config = dict(
    n_layer=13,
    d_model=320,
    n_head=5,
    n_kv_head=1,
    head_dim=64,
    d_mlp=1600,
    vocab_size=16384,
    activation='gelu',
    norm='layernorm',
    norm_place='pre',
    norm_eps=1e-05,
    positions='rope',
    rope_base=10000.0,
    rope_fraction=0.75,
    qk_norm=False,
    attn_scale=0.125,
    bias='none',
    tie_embeddings=True,
    parallel_block=True,
    init='normal',
    init_std_qkv=0.0349,
    init_std_o=0.00684,
    init_std_up=0.0349,
    init_std_down=0.00306,
    optimizer='adamw',
    lr=0.0014,
    beta1=0.9,
    beta2=0.98,
    weight_decay=0.043,
    lr_head=0.00506,
    grad_clip=1.0,
    warmup_steps=284,
    schedule='wsd',
    decay_fraction=0.738,
    decay_shape='linear',
    final_lr_fraction=0.02,
    batch_tokens=[32768, 65536, 131072],
    seq_len=1024,
    doc_mask=True,
    z_loss=1e-05,
    train_tokens=559800000,
    steps=7766,
    dataset='wikipedia_en',
)
Each number is 128 + 24 x the weight over its row's rms, rounded and kept within 0 to 255. Layers, rows and columns count from 0. Numbers have three digits each. The size before them is the row's rms in percent of the matrix's.

# layer 8 attention query, 320x320, rms 0.077, rows 0-35,64-99,128-163,192-227,256-290, columns 64-127
073:150149130128106139079121154131145114140132138148085141116118148174077115157184139096132167128126141128124088140163160152097132122133119140165096114139130136121084142083103158090140124086123106
084:102122155145137123151103114104116160137105146149159109122164101080153119142110131109138090133140167139133165105105087145129118112136148124109178146143115119149157082167128081140124143171126134
081:169132121067131106128135118117152127129112117115113129147138142124151140105145140174133162143081096128090118119133166127137147116119108169166102089150108124107113158104114151147143110121104159
092:154134115085134119127134125109098125137123135128091162140089129126174128109103109161117134129132138161142109173127142121109168143112087129157106079109133145098091181094116177135095108120097110
082:123159074141104081136130112138134109158134123092128092104112103150121148125141113160073093088147116116142135154146134169117128129126144088096092143107129126108114114108115138127131111118159102
092:114151146187119100137122109111100152112150104147165087114118086115090119150142137121115079123139119121108144138138096116112106136126157111102147162145137097128158098162165086118131145131160102
089:100139127142127133087099110162136128137159164101117165125096138135062091127109133158141138126126112117157089095136123158123093159105084116125125135112132080163149115129152083087106131131174151
087:100137151133117176115150119118123114095099117143141161141151132149156120090125166077168138164135184127116127154123125120113120163141129130169172129162124170099149115148118134135142142146134150
117:132157121167134139140115109098148129131121105124125083114153118153100125140177137146061064090125136109127099113140099125168101100153138097117111160137129141147102109114172107127158152137139120
110:101087172123136125132152136152136137137095161143143166169116156140155139108106122065168151139139162119142181163119152093074163141101126168110179116108161138082170112172141156157112118122124141
096:141110090162109092182084152126113167137131129136131101122106128160129102137138163140088121128172150091112145141162105148147159151146115152134105145095115133127099146112122142108131130129129110
111:127169126135147121154094148155160123125131149147137091136105117118126092153148126207095115110121079121132133106109102140182108154153158109108112154164140125144095126093122113113145141151148157
094:114109101098153127121150149133104170128143151120153077123153155129151129087166132049138123120137146113194121128077120144169095139135111107133142136129159122116151082128131161094127135102123124
109:132106159103098098140141108135126125132139133129088065106121123126110123115122094118097094144070124109077137132116145107125168109106145129122079118150126145121140140122118077112200148123124090
104:141120117150085130115104134109128123103061088116098193114154127157103112117139136134136122137091191148169156154109116110076143116121091119148138122128120113098096111178103156158149099134110135
093:167131096153108144097134148114101176120160118095132104123164180107076128099130188130106087117091121091160121121146133128129130133150144117159102117097128124141122088160104125147082124135125116
115:122163147121160119093157097114155120127116117102125140124114110098129111146099129133181117135107083191131118161132134071158102107145091143110114147108119137144160104171135108139155127159144106
103:152098125125123099153110107112128142107098120092139122108133128161098111142096146139107155124162148133152161138146139182098085121152119110129099142142118122114093114110161131117100106084141138
102:110089197144117172124117136135130144086157095166144099151126098151120123082111152118124114149115078174086096182124153147138146126131155112129119110153082091110132120141138153163099116158134137
097:136141134120149129087125141125117122152139103103125124141127160084167136139107106105104115098138094118133134112133113121153149113139203106176169144123140113170142129161130085092165145147117116
097:132084102133136088095116148120135118111118119116189157133129146136160150111132130112136140155105108142102118135109133163129117088137148125124132085159103147111130142110159155157132106122109105
100:131145153159120138108144181125129132150160177081122132190107144128118130120145147116131091166125081143108130113145160138154115138143136170101165131118112152164162079114099115163100091172141106
117:130104119127107107141131146149170077125117050158072159104115105141114126134102140182112145113118143124093147110127104153141133123105104108106132111143136123138106152124138125143136118123136121
107:116086120098107130111141154161138158145105141133105186154156102145141162163151128157134111136140136123121150140129121149115092124150161131130082120162156125106115152124107145152124110115144127
081:117118140143119138169133174168138106124122140147134124143125126124099134109144118065142110149106163102168132144090116108132111140124111124085143132152116085146126092158147081135114137116131131
068:137105138078120120074114104085104128120134111119126136111133121104206137067102128164130130086092101149075100118139126097118144131114118123158106116158105169135130184128114132127149104129071135
074:149128152124118139127110148157155117142100123163096109144099140182062099161168123125116151140104123127136103108148147147135123173167148133114101115066131117111073119093144151145133101121149113
072:110142120124087133118140087126135129147090119138135086104158099145088131142150108156086125145124077103125130122116129135129120120140171121102116151125163132117105085111124201113125066135165126
094:076181148144117104095113114151133151135122143144130064133156120142140108127175141104143089109092133103098130096113103141117124168176162089140145155136126116097141085164148100128113130133158152
107:146112164106142146128164155124109129140143115126162163178139144085170149117088146106160132136145133120129137142098159089100133102103127171156147117142119120122157159121110142127128157129096132
107:075155138135156092150108149128165164125110178142123101145133138196152143129195135115151118130153164134114130144181136140150099174134122096096125170111153125114133103131123164156110117115131129
112:153104114110124110124149151137120113135123136137122154125134125097144136112071124121144177159113151147119131165133149131089148117097110132180117096128125146116131173120103148116095132130114143
094:153115109188088123140158125122100129129123105104149161118131087108149133078140156109090096138136166140097125146131099117115140113103166148153148127126117098134136123114126090105131162142149098
105:158110153096120185149134104122137094105129125127109144143139131115141142134065087151112171163102149133119151129141156088116179115135111143135094135130103152092135178144090166118109097117100122
095:165132101128119108117104130157079177099144138081120181143121158113129188119133163118103126164101146166097152096079110185121158092079148140190119121181137124134135116087129114110145144121118114
096:118078120163099127126145162162104112130160111134118151097130115135126110134145146150095074098092176149104120123135127131108115063170134120106109112106112111093120130116119089144115102128143125
054:082175111088098134147122107115126154111092137155128092114168147109151128141126143093157126144130146100142145104124097132115113146104157143135156169145136151109106109158114114149134114107148158
058:135118153094130150161130136109138129101121152139116151149137132119128128097096122111125126135158173059110152124137081168102128101137126147099106147135127159144173098129116142112141090106163120
061:117117076114128135110092134135109093120116154103113095099138135156098119127160140110124155156134121114127152115116158138149141109131103112152127139154117080128143135113146152168165122122118131
058:086112108156163090124115167108119122163093122099097103082094115104132117115155145141130165101060114128149136153099128144133116145121104132144115099150173096132118168127109141138128093119105130
059:095131114076125066115066137154136143112125119105104109106118097162134092097149163180098112115100126113146133165104103140143123152125118092142156137162149093101118169141161158110106126121109163
066:135134119136124126125137140145088117120133157088154149114124111113169116168111175108093102121108142162142128130121100098117139150147155109139099114132138149141148118160162097107117152120123090
067:106163152096127146138126135150119132110156110133119109144138117095104126118134164208116164096118090105130125134168116113120138133118064125090138140140125108112113118156127164116099119146138127
070:116106113189109144127160120129142130142092148109170135129132115152117141117132151072150094121135151113127097154095105114107092151133169114124144108105141134124143138104130124144161146133132142
074:167130162140137184166143096134149138122133120119146100128163164183130105115151179139098110128081120103136086130163121112169147185147113122104122113151153158123155124107157119150175160132127135
093:112096101169130094128169124133132149160106153135149166136139112175148123111116127084170138127117141124127135112128138112115096153111129107162168108082116170091157112140117143121124121103161112
076:138120136163107089126107122118112132143136143149119136143119120168109133116134167094120085148126130092111144109143112191095140186122112135147128123120140163149135129120126117110111128098115131
079:150192121162135143129133104166155144125139137121150079105123134127120107117143160125116128113104110142102111137123115155190123175151116114071129151150157167138125135085164111112124154138118128
065:124137129148128190154145128163140168116115119148136147149170125147166119156123143118158122124132137098115064127132142116138089118162125078158093096148170127116145109097110118168150114094198115
085:155096151123092130114108108141128111097105177131145109106125134122080140141132103097118097135086171138108178121136144105133104132110146130139129088126140147128144159179115095124144139139133175
096:099137114142140124176140104113096132118080085110151177125117130157153101079114095089171103112120161118173123139135138149095118126098080131101136111140081137146115091141129139118127145093089137
078:150170087138119176137136120144084164100167091124142130105165162140130116130121148119133122113104111084176073141132162146107125109126109097142084126102149128123141081128098146115124162107097101
106:130110113127171142143138118117121122142136134119094099116114115132111118116069146147128113118087090150149110143148131104165134087116147141113103128088118134142170168155111129120179144149181112
105:124141128152166169128108072125164130120129158045147090089110121139119123149163128132136179145145149163159173135118122161133138117167107107184087112152138142115116138133139139118108118071142132
124:124095167142118152109137140141090131136167101158090151149121104147141133084140141164087103137166086148082076202122131122159129099115117087189126150113066109117133114137156147121116088114133143
112:167166146112162102096123146124127118147112141137128108133152155144105147163148142118115132138168099117087133129129123123160138145108168090112162151111118116144111120156109103085125136148158136
117:106084110126134129165127147121134116108100104138157112151141122149177136108123123110152144102119138127152124163167161138120123091151138135187109089134106165129131129101142142185086100152121100
127:154121164131122153129143172125144108118175168106103144149149104127168132104138124174112130145102075128134152104137146127187137125100144128114150117138107133150137115149107149110094106160171146
108:111129124126136099121129122126150112150139093129066123115101139109107112154105115147117150132112116118127139106114133154164127146119101105102134086141127149186147111112129141119133146141128127
116:126101128133092117116134171131107143096137166125135149142174136105163155160147147130163089159134130113137122125144149147115082162136119140151154131120172127125170124116122133154088119112100090
061:170156146161130148144133097136142126124105141119100109144117124152047163170117135131150120140109141111133147096148114115066101119146128142104174160134108113149128140099099097136127099127135133
060:145093100077140098168122126130116142115129152122126167122140086081183075114117137123115116104134101147119156145095127159151153149143102135196083115132146134142146105131133134137121134115124130
070:138150172128072167137092111163091136138135123133117094155169174174115133153096142117104072131124101105104128135135159126131121116135154107098127138160124122116148131140128085076155111132092153
059:145171085101113164114080076153152136120102113128113068111137142194120118127148126128118115145125096092110111100162126097126174151134172123142124125155116107142147123122139177102161106118088113
069:108176138124098122123132159145120129133125175139133094150149107187155115122132182132105085142140137149094161128157110151134127154146192151104100130146135146094125108115140112089133123150108112
075:147083115136161090152168184130118121125136161131142162141110140089142137153104128114133146114155135120125160163142146152130130084103146134185116130102124153153143115103116139154107134115143085
071:118136175158106125137095148157104120152127113177125114132142135140123106111134177133133080130096156143139126102172129115122129130162106110090115112134143157103124154155176121173133146131138139
071:115106125140124099079134132160167112117166162119120151108108092102162112123118098080138121101118119120138147165145125173092130114116136125164095103155131121113146124130103117135121114144116109
068:143050133174101128150113140128128133136123167117123130132120125138078134125150138107146071129107177159137136127157110095094131120125201115134144105117123143153136130124121084132137155121147109
075:120070145132130135107133134118122115093154115141153136132136129144093165158086074178115113114092126097098138099125161128091153097095130172134114122139138128134139162121151115093137110092106069
074:129123121153127126132087116123115085120168125143106137115085109126127113057138168097122124118097117137103107140140124170156138150118146129179137133125119128145141112119107108097094149108156122
074:125069079157100158094127183132118103123141149139123142114175165136131137156137149101128092111118157138144126168126139136119084082122114114166139126097127143144161115137117051125129135122095151
070:135119114089122108126118109109096147117158107149088128152060132114135120126082120135115081147136132106096144083139144183148138142107125090129108121105119114155142182129101116105117124108151122
065:112163181154158089108150115107159154137106151164175116122161101088117107121195145085121150157138096113151142147118078094135130119122137144114130142137127128144142047137146153120136117139110132
083:141141103077150072136103128122130139144132122106120149148069105146132137106095125169093103107153100121119138129117130155145144119120143124160124130111117108129139200156121112125123111128131153
082:116123087097105112151132124106111127138146111116102150131102127123162119105050099163128089124151123142159133111127131127111173101098096106144144143115131121139095206139130088146124110117100115
076:138127123154156109140097130126160163131191094126138151083062122098167167131125112114106097126121131111112086163107115115120142136124138106102122140120118133120148095124105120140136116111107131
078:098171165129114111123166076134169140147130119165135128127168103118129091149149167066165155116141154107091132129115112124113153133148111161078114110141133123107095082117140163148181158135123130
083:149130139112160175152102122152145128102143140118134132133123139127112137100129089150119129128112102128143145143170146132135067156122124093162151122137130128157156134164114146130045097122167118
079:167102120169089147137070095146149109112112128124126143082120120166109091114154134134124178131125137101164114137139145085143130114163133088165121140138107141104144095153121151143095127106137133
095:105163168146151111119145105116152132121101128140138098117175128124152115156177171134121115104102149115131156120137106165127144116140136146101077131123149133120106125091145117128151143124135109
075:141098111107125117152101104145138153127117129098126133128121135134097115114146134133079164138127124121136145142123142076126134114171134145127185122111146099126143137174131147131096121113100131
099:103093157134120073121146152113133121119140139163115126127167090137136109170115138107152129127178129131099131132131101145142156124121130156103097158127111112130118140063147087107171168146173125
096:053151176103137117142154147164165127125125133155153100138156095114129115110152152147141142136105136121140139106167129132145145140127104162061100123118144131131122091098139118143157146155163145
082:079154160092125128128135119131170153141133108152130109106162118136134096148130144125105132108114145116136124133142139169163159136149157106099062125135144115115132125074146108111170159161134137
085:142093124109122114146146127118116166129156130133134122136081125141150155089163145139080104091130157089131153133077146118169156114153179128143135121153145139136156088160140131129129099083107099
081:127154118157149111124089118120149131111123091115126182151121109127078101131141156146156141098107123183135124165139117165117111129137105123163175096147154126146115131161137153144107130142120100
069:147158085124127135154112139150156136135132107097158106130111157140091117162155160129051108084113083133129117133142123095150158111142143132166112156102121118164117149132103125129110142159120127
079:147128135150158135092160122134126135143141166107124103106115135139103139101150097104132130125143126151064126072138109101149106100102099142165132110094101156157122142145101147107086122130124097
095:147090145133132103146111087117153113125096103145123153095093124149168160115094184124145149144156105145139144130130107181134120136134153166130121173157090143104092096128173137090131090109121134
084:134112190127135121167120132160154138115153088116145103097141135187129149122115134104113130132162119140162106149088122121121160095139149116119137068150096134108073100143115128130111129120110087
073:140146108106138165121166085101166121145133100127135127138080169094104160141112153105117159154099100144127151140119155175158124124136111158133141127136119137105118115114089118141148160131121136
082:074122111106141090135107119119103149070127124140135129094116116159116121103127063145149126084137084146070127154167122138139096092158094140135132129091133171156111151138169150158103114079145063
101:145194172109098144134134128101154144157098111116126151154125164135147119114150108107176121141134121144130144141140137134113090156138142158117160129169136151121126123133138098112124155183094136
101:147115126153094134122144134137151105125113095135127100115082090130136135164123107167104147131153104138130149124102099113119142078108133103163176147158127118118104120107122129126142118108119126
088:154115093092090132079119151060101163098130149141115133175159099112128149096195094154141131117156148110111170136138131153142127152116098128151138157127122156134122114106100147179141147149129121
066:142161172143082156138144151131146091086147163172118168116153129141152101129170090095139164135115106103126092153186134115116131120149133120107136115172110096135155096109135103131137074133086124
067:138130134094111117098111136111085154092103138136123109134110125146166118104124147160077131106147141128135166107077144110130103116122140103159147135120110130113096144176146164102093068099174122
065:091114117142114106141125110135145147100150130060117123117131121156071138109131144120096146118095139091118171120163155130118109130143137091115115097106114112141113125142148125178126133106163137
079:102149131117116130101152146111165150135143118099118095142147107130183106142135141111149092126168135124106119134131084115104158120126157117106059117137113129095144116051130129158194125152085154
098:117139148150118142163089122136175138120143174164146158138171113140106127063162144171094128135089130124121110112137150109142113139135130123164133137126120150174130090176144160155078102110170104
081:160098109114106138162119153102126108114141128112130156122121140118130147125089140131148141128136102115119102162111168090107128111134156140178177144126115115139125149179121138120095124133138121
081:087127149117116105150128107158136123135096143162145145134152116126119113108169183156162109151094142140148138140176125157113126125118126116107087130165147136141102114119178118152112141146174105
100:146069087131098116138120134133088119157148154140095172109105133112108131097079097143116133125163110140143097126094142124125139123101141089179138144142121147161128153158099085125101131120131140
074:143133137128091089116137121132135135142121125169109175116103130143148153133118120090135125139141169096067140095108120101129151084129163134155159155108136100117123139120126131131162107141113139
082:186115086158091162136101157108094137117119129119119141137120130126152124136113107172102135097143133124165111134127169102106158090154158093181153145122106123122125174160122128101076109082099147
076:102143133098150122123160106133130119172127090076088180168107141126111159137091111114105132129109137152122154103091158170135141126123166134132115100113182128102152145133157120115135110132078134
072:122099109151100088135155117130123151158133142126143137109110165128150145162128152130112105136102103116085161108124138076127133065135143158121124170103114146107142097119116125166128140117123157
057:179168143155138142140118165121114130117141088100107092120121102170129135146131112135108117103121071132099170188143125122112172112165137108125136159088136141165138164142141147122168123121162149
059:121144150185102091111091132123135147142170115167184123153126138095100123156180113115129155159147155127138123078108127116140069148113096142149136086154122119141098132143134103130130071120136101
059:158087082108109111131161127117108131157094164056077103125128112123124142125094138171091098110127115115207142139138153157139119117139144104136119138059121078129152135103126171103112133128107127
065:116122086139145139142149155065134140153095150070106117116123125114134112125083118179115073105111073148120174165130148134140173102118113109135120135135148137159137197121116125153098123121095127
053:166160122103144112121126128105133130113161120120124119124113183126173085112153140160122100109136117116129132165106140073128139131131128118120144121119118126115153197136119154123137104116105119
065:099169154138115092126147139126151126101145089146175177122123125137120109135123132073160143124117190127097086128131102130125123187125155143144107124133138123099117081133125116122124135125116107
065:150112127090160160096137116145096138155128128151083134141116113102132133131113100175139102115146103147172169126152119107072102114143102129117145119134151117154182139136130145086094133109150095
071:092120111149125125118135083159129139151090121158115161106157083135101134069086171093155146119133162105110108138147125162168136163116153153188072140131116145127126114101139119108120157105126138
082:112153169107119131108129120120160129127128125175160101114168184172143135141155099106145118156095153117104143099050121088162111156141129142100166135132129177087124102111144130106164116118113148
076:105105124127087115119144133160083132118109149146120182125129087147146100053100122090128163140149158106079117117173152169113146156098107125157136146126108135130143111122115128118107143130123155
070:111130107167109107098118132111124142143148168137169141121181183133188131119139146066158101146111157093114138126065113152166137159113118109138159138163141144131134093118136145109141143088151121
090:136157168109164147143101158157166124122102159120151088120143138123160125121134103177132131148103103116143201125091116105158091154164134123082134153153157137117106129118139145132132097132159108
075:154160081152121170137137102132158147169142113113141127119157180136118122120136149094105117101135142106123095128117091133168118121144130129129118148156118154126127105112119123091112177100133122
087:103096151102133094112145118143116160132155170136092097113139135165121116098104119120103138121056149093090149145169153103119153136137133140125094123128156141148118171185160116135154123101138135
082:142143143155116121134095105104111120115082072101112173139128121120109115081134116071140084121114127131159152174145143123093136120104087116142132054113132118117102113166124143126117150132088122
093:126167075157161169116161079136122161118161118117141131112145181122094152122150157109107121117108125099160129136135130138151115134131128137155101124104140130114176128136084164154111179112130125
126:117131133139170117121127122106138122127131140148109104145114123120116132120066099110175100133134112163114133126133136106177120141126150141108133119111119142144175100156074116151129140193137122
133:143120126151171146139085075129140132092128160096156116080114156173121124136143112116137162141141151161146154109139121147099099138159106103132109125135132130101077136116143150117097101106157166
144:120071174133092115101116138122138153109156120161122119140129128170135151122161112129127118143149105161081068192117109170171106118111122101142148114146074112096145098129137174119106106136112122
147:158158149120143135106131113119142113150104113116123140147116192104158128146110172085107120133146083140106158124148121137154117116111163103162194152107128125135135141145129106078141125130137145
151:114138098117155079116092128124133107102108145136148114157149151144136133119126117077163158114119121132124125155154140124140116092146116119157156094115099161130134137127153143144114098172143078
133:153136162148106141107121159118139131126149162129107101164118124152152127144141146127137125158113111173127141117149171157153123120144130158110137151125108159150147102117124173158122107183143159
130:104147119136116105141154149120132113131146101137090111128096072113142125155126128168123125090151136121118093133118131128162108107114130095087166109159142165159127128093129110134141144142115128
159:143113113113117127138132168126086151094148173118130119143175102117153162139203142160143114152143137140134118117122147112115111144148153129137129135120165138120141129127100115164095120116139119
057:111166153199136162145117097136154151104136074142129095139118129084130146110161114124138140173099120156117129136139113053145119107128122107067101160173145133142148121112131121106191125133158115
052:129092107118125101160134125152116138125094141095113164131121113153154122102099141157120090090149129107137126158080128135136154131089113121147115129116126122137138147139160138136121164138101163
062:174135138169126195137085104125117119112105114165071111124145145133141147123175144146095129134122117164119081118106141070111111105179132099079110196138152115086103139110131144119151092130112153
055:143164148119093164137114106112183105123122143143124105125137155140136124156136133158136137144125135173101111110118144059085145114169111125146128163156134106104118135102138121096144105121118148
078:086213138164073113116149086111127148141108110192132114138137096160124092142120155119124106141149143156085105105127097127111154132124146134143096146105122127130113107157145122141125111145137108
065:116098122109135089134146150118098117154131151105110174119102085125122124122094136118146137134152118092101120129183138141109139141083134132143131127142132119126128140103130131172116132128139118
070:151171139110128189132131148111128128140122116168140089134126143156156093126165119139141110123085136148147100141085113118163108141154122085104135137141158154125154109162130124107133159129111159
080:165150077146121113120152147129089155151128157091108171130130068110120106076094141125105119120124135105142101151128152157121135121119170121138123115169142100142128170140120133155105146123116134
071:086092140161108084121140131113142121088112130140139176123152112120118115109131179048151123123135192110068088163127108165159183145118162143165112139130125119158126087117147130125115178096110129
071:139146135141096132122131135129092139115113153127117136153096126141096143101106137157106144125105090105116142125150161134101142131097175137125088139133111098133113183143101128139118106145174134
075:077122110185141102150170155131115118117140119106094161134099111115116139116107167078110101105134173111104117148161110157156136136100141111172094141114118131158109120119148108095103144125113127
073:119126136153102106139150120118151165112148121161133178118171159149119146178142149092144148125085155106099142166146130111106130097128118139120132151127123140106147134129179159155187115116109157
110:128156154120128093091139139084129153138151123118094137150100129141155157106153145175109149120128119148094124074118137174130134132125129138170083127106142110132146170095147143136097077119177123
105:153107120144118177136132117159147135133122106150173127106133119117101080142137113083114132143140143118136148172144116107149132131131152089098175151128111123124134057175128111095138181145084122
098:146131159126140085142112147092132152166123137139134134151107127120140153109139119127171105123137085121104131111074122109097124113107088162162088118125135114119124182125136157144133115128118133
099:093131169099116103154121138102118142111128148144079143141127133118169117091089154173136112103128105121126107119111143156097161125103089137148088141140114125115121196090132111157090089124135145
087:159127126137125118115126095149184140179156127095110115115091107129142121101136131124109106131153106113155151159112143113134150131153146112103115123072141100130132104151119100138113104150119116
096:124108128157099094117127120142137138109140110156136136111133116112131079145146191094130128110143167148140134116176119149116164135136140127106132151123121116160113071161139116152170161136130120
108:142124112100131122100106127163137126109138140118131130111109128119083135104146086138115081146139098128138123128110149115149121136121096131180108138144149075133135152145123132103091110132153129
082:134094116129096111136098143120084129128156101144149168154146163142154137132148150101139110130146144107116122125115123123186120102105171133131179165173110180112187125129136134145117139118126156
106:116115115146107115140117058096158128085107084141116109108181109138115112149150163116105134142119142131114121113146134159151126118140157112106094162110119127118119101088153105149151155158157137
091:128085141126133139143132153142106144116147145134152151161123151165142146133103140079126137132146138135111150154124139112102162129122125156126189098114125127134170134149105186137107109088118168
113:093093138201097094156139092112114133083124134156132143139160112147145107139112166100148144144128151108128162107169115147121169098107133145102119136106111124127140076094144136113151167144139142
108:124137176151124150156164117138127112077122135144153095110127071118114086119149126177100150101147113145120140113136112121157076123153134129111125120117149103147102107125137122133145141143148130
100:097124139148123114158171152112136121097132120128120107110143145092144132083124149090150135102132139120111139114124132181145128160115137132136127140128169136154152075109160125108178144115147148
089:112114126091116046125095150110124136135193145102113104111116135116154130110125103118131110131127137098117123135076138109122101114113162089111105132154112149165176127189140113133141116101112143
109:125139124120134156143125138132118108121104087087105184131112151114095090095142134134151134125153142143134156151094128149122133134118118149140141110132127114105141142191137152111093137132109163
087:141116108143139203151134103131109123136121142106113128149143180070129150137139175157096156122151113099145121164127160088118138113128115133134055143084130149120139122138121129159098123104122135
095:137158146136170136111162088160126120128136140146150150119109123119143139082111129136155120129121098187119123138136095099159131114122167171119103115090108141134172118151088129097116113166147091
096:122113138139120129140085125120126111137103118086109149126116137143134116146134149129115175127148150129144122139153108164120101118140144096119111129148099107095082136120147142114112103120139151
101:132097192138119127104100111115132121107152108135152093107149085116133110148152133117134169123155112168150090178124141180140121122132109121134111080128090108146127107153074087140133118142123125
081:131163164125127116116141102138157115131175102131129118133132172089171145134123113113110142089134120106116136134140119116083163100133098162148175148114106114142135122167087105120136119125124128
089:116123099096109110139113159126116132109123119141143145147124149115173134118134117134126117119141108129111142165123160134149117095112139113115137119126133146157109112119159156126115090107143077
096:154192151113122151113118147116136117150139147137119143143150140108130131130119124108157078147135090179121149110160142154120103113145123165125149123135105164147138094126116101109112117171155119
109:167095103124106169171173166151153117140121066152115139106108088154105136144136104178112154099184149095098122133117107099134133132127126082128130131176114168125099143105119131094135103091135152
083:134120108092087142119148142151118147132091121144129148157153134188135147102184157156111131137121134124118167135095148126161094119155148110153121121137166121114108135117110173156125128119141107
100:136137145118070169109162097141163121136142113137083110144136148115099091096141143121092181138119142119134100119156140173117153153139123123121166118135113152133122110164121128098107113112120130
098:086137149133161137149102192121112149126127149119155141126143118129120165162126104125149090146120118133129178138098106086135108110105115117164141121146119093100123156114130155147114121140154133
085:140129132157100125106159100175136118125110130104096104161108134149139133103153112142089190163127137155139105076128141172112134131153104152151083131105138110118105124113142117132128075107158170
086:121162117150144177096175108124174122142122100110096115138099092111142113152122139119110178144158149139143128114113096128121164141164158129110047125104123132146118099099124096153159118156118125
101:131115124121089139114075106143170131134135102128159139145156124149070129104182143107096108130146140130135145106116142109150111121143167110146122142126131152140146094164157152135115103116130157
092:129100105135129159149137171121112122149151166109158155129124176108133138092078111137133068128103112102130145162135131084125126107093112122147179112139126130129168157133119159085129151094099142
093:112120153147113100133142132123107144081124117124113132156162076140090105113193177123123142138143173161149106108189124188126148154108115092116117135140149158140085105156154127148117114117151094
099:131117114117142106149144160133106160136151175110119169135091134121139157104078102175116115128116124136124140124132140131124135130087088135145130110170117140122167201116115163125087105109117137
081:126123138128124104114161130115105130151132088123113220149079124119181176130122152113124130101103144143117147120101121130100107142102164131157132119134116129096179101152153107110141114146104096
094:132132128115136172161076146081137115146121117102098128148118193111175137157067112154136122131086115134109129125144113096113121110125123149108103129131093148140148161094116178161116109078109156
112:086147125131135104132120147117068109115134122131093204141103191106156150171086144107176091121119112133104132127095103144148142152117139152126129121132126116121168097111156123083133116116112119
# layer 8 attention key, 64x320, rms 0.0661, rows 0-34, columns 64-127
052:174132131119141154143149114160136121163119145082167148123138166120074144131087113079150140106103140118162125124128136156122147145146110148144093108125156145117102151123143130129071132154120157
048:100113158131144098160108150128144137112110152152068158126099089135182128110110137138130162112124110143109146138143135115104135149105134098109164133108097146121183090135166114127190176125130147
052:120139140098144131113185170141082080129123149109125166133161169142092157164081141101157079099110129155160128138175131140134129149147137149153092092160176129114110133127136175117135159101141156
056:131155107141156102114145110138116130166126103162137138125140147135131167126129124074141137102085139137131114143124129147148082157168113151142090113144149114089133164115109146146131125135143146
059:106158093121163130139135156135106150120157141139111122164105139125098116104092142151105135134141114136155127158121135098101167112147112126141148150105111146095147125094124144161125173138132152
049:126134129119106133168116135131148135114139103153140094089120112119122105085103157149132160108158108095091130136074095130122126143079088115108134151099109157160125117098108116107167103122146139
064:132141079149118140156125122150133071130156139164143080125117136161117125108142101142070128171103097122141125109072134125162123114147179098156120156130122117121125154113102149134120123124087152
074:146104097142155160142115154075116101114108089121172118098143155123118172161133094127137127154091126162128120131147126148145091127130138135116173159129150118179099101142136131135163092109122099
068:106166131119104067102124127156130143144135135142138099129093124120110095079097162124155123141184108107111138101124123154078115136121117135120107107163097115143118101124116051117139105175158155
092:137122119134149134110151172082106101134126104108142164121167148134122180153120105141144125161111152175136129122146135122186103107135136140136137105143160127160117127146110140133093107133124113
089:136104134109160132102152135108125155162140124161098122149146112124144122077098135112152128084118182147172112191151145148117158145140129140140097098142106140116150107124131117123157139149135156
083:104120109118124092116136101133138154137108156161081149149170085200064126119126162133102143139152148136144138094152135126107119106097168098164126102169134121155162103113138122113137102155177107
084:105084101147142113137136136115099134114127131145106165149139161138136132148106152081180108112115141103115132191109114134122153142132121137104131103123112160103125099122139139167097065128121131
092:175128117130133110128126130111115114063102128136119117101128148127129136127145128146107148130074166141131155122138139118177158115131096148138124112136129161131080140125102131150076184146064116
108:113113131107127128135163077155167118112110190124117127159138144121107131128132123155088177122098153138147123106147147162120095129121099127144153088137136118121163124122144122140112154163107138
140:127136123147134141147139115065092148100131120119146142121149159133168142131117107067136122152106165146139130123106135130161125133126085127147128128085136164141111099148140140143120117093089145
118:153121123075145131128126095119163155154114126154104162117097128120109102136137151146142112133142105134095114131115118142120107108120087095116118125116112134155151117152117096102187111142183156
103:132115120151137127121096125130148159168100123090121165145118118123121119145139162154090169147136148125108134060126107173120112141140128113149163096138143169140160117126157171139059092154135130
115:115136108122102136163122127191099096088185096109142157129171129106123135171086117156127119151134102140091105172129136147137129088141090083099151152146134162135134117086147115163111143161140122
118:138140127147130144157143130115081115157131163148132090146127119163152156155158099116112155090136091161096174186140150127134115148088138093089110145147116119121120143168135172107148135129131115
119:133143135085098131109130145096175088117159114150114142152094153122124149132111128110165154122120115162142126132175105144113102129071100065137148072133104132124102127109128135140160124172110149
116:155101170140143126126106144141148113080160150119173131100105123118142108105125160185153122141123062142133148136146126117186104110103111152104133154133130098144090144133095116117119115136148119
120:117122104124153126165174121160131119158142147129078142159080122130108145158092126191086178121086098151127120139143133136124154106128146167121120118161157163129165102113142153148153133137127134
124:164138121117121100107151153137113120111094151115115188147123136121135142127128136150107129160124123131153131132182142142140133141151089158160154123115195140143126113109106144129129144154167145
047:142152117101141146106104139122106169122114114174112139138133137156183127126084153111141109128151158115130137137084132082166129131134164109156105096085131136146113184111136127132097154133128127
050:163149123115129115160125132121114097152134135079148125111135161105095102131138149133093150175103101147132120119148121162091124139117126123118164155138160160125142055168114150129160117127111118
046:104136078148150147157145173105112133123145124123132139146131162122121158131111098112179098132111146171160142150092103108163145113130162141128146103156123147108124146105132128122074128119121099
053:125120140165120118090144154142109179089126129143099141174137105087129121122104143111190118099139140136175122159121128125134182120143111130129123103132120109077145125093133083125097190126159148
071:166164102127106126169095116098120108125150144094144122091130119151092141153161092154068150159089128144132132105110142115154104110106126113135164101134129136164114127127118156094134090114116069
069:129117128136123128121147160077080102110058123102111149102140145187128152171160114130132147123100113146137131120154120148173093107114119161115095121137143160146115099131132160145130101133154096
070:116168148103123122124093073120142144107123150132135102102106114122103099123189112123169122114117097116087163113122123120086107145125129149089113124142115094147115180093099146138108115122141135
058:114124135110170084098118149139105144109128134122142109146096147119154106142105129128137138063137118116124112165173165110125148096144170161112065130136101126092149177106117145121110114129144129
071:121145115154082126112139185128054136112123125155111169122129146173130131132104123103188105124103113177162108119132126143127164138125098098148100139130151168123123113138131133131117085118170142
070:162115127145095116097137159136132132113132156140120139107100084104103075081136123102121118142143168137147131149133130142161136141109124132179142160143114125138093139109132143121114162085104157
066:111084089137119119164147114124113117137123176120137151141133144165139161083140134143140107115120138137181128130151132127113127143159171094119148133122158125121121100144117135160118155115143087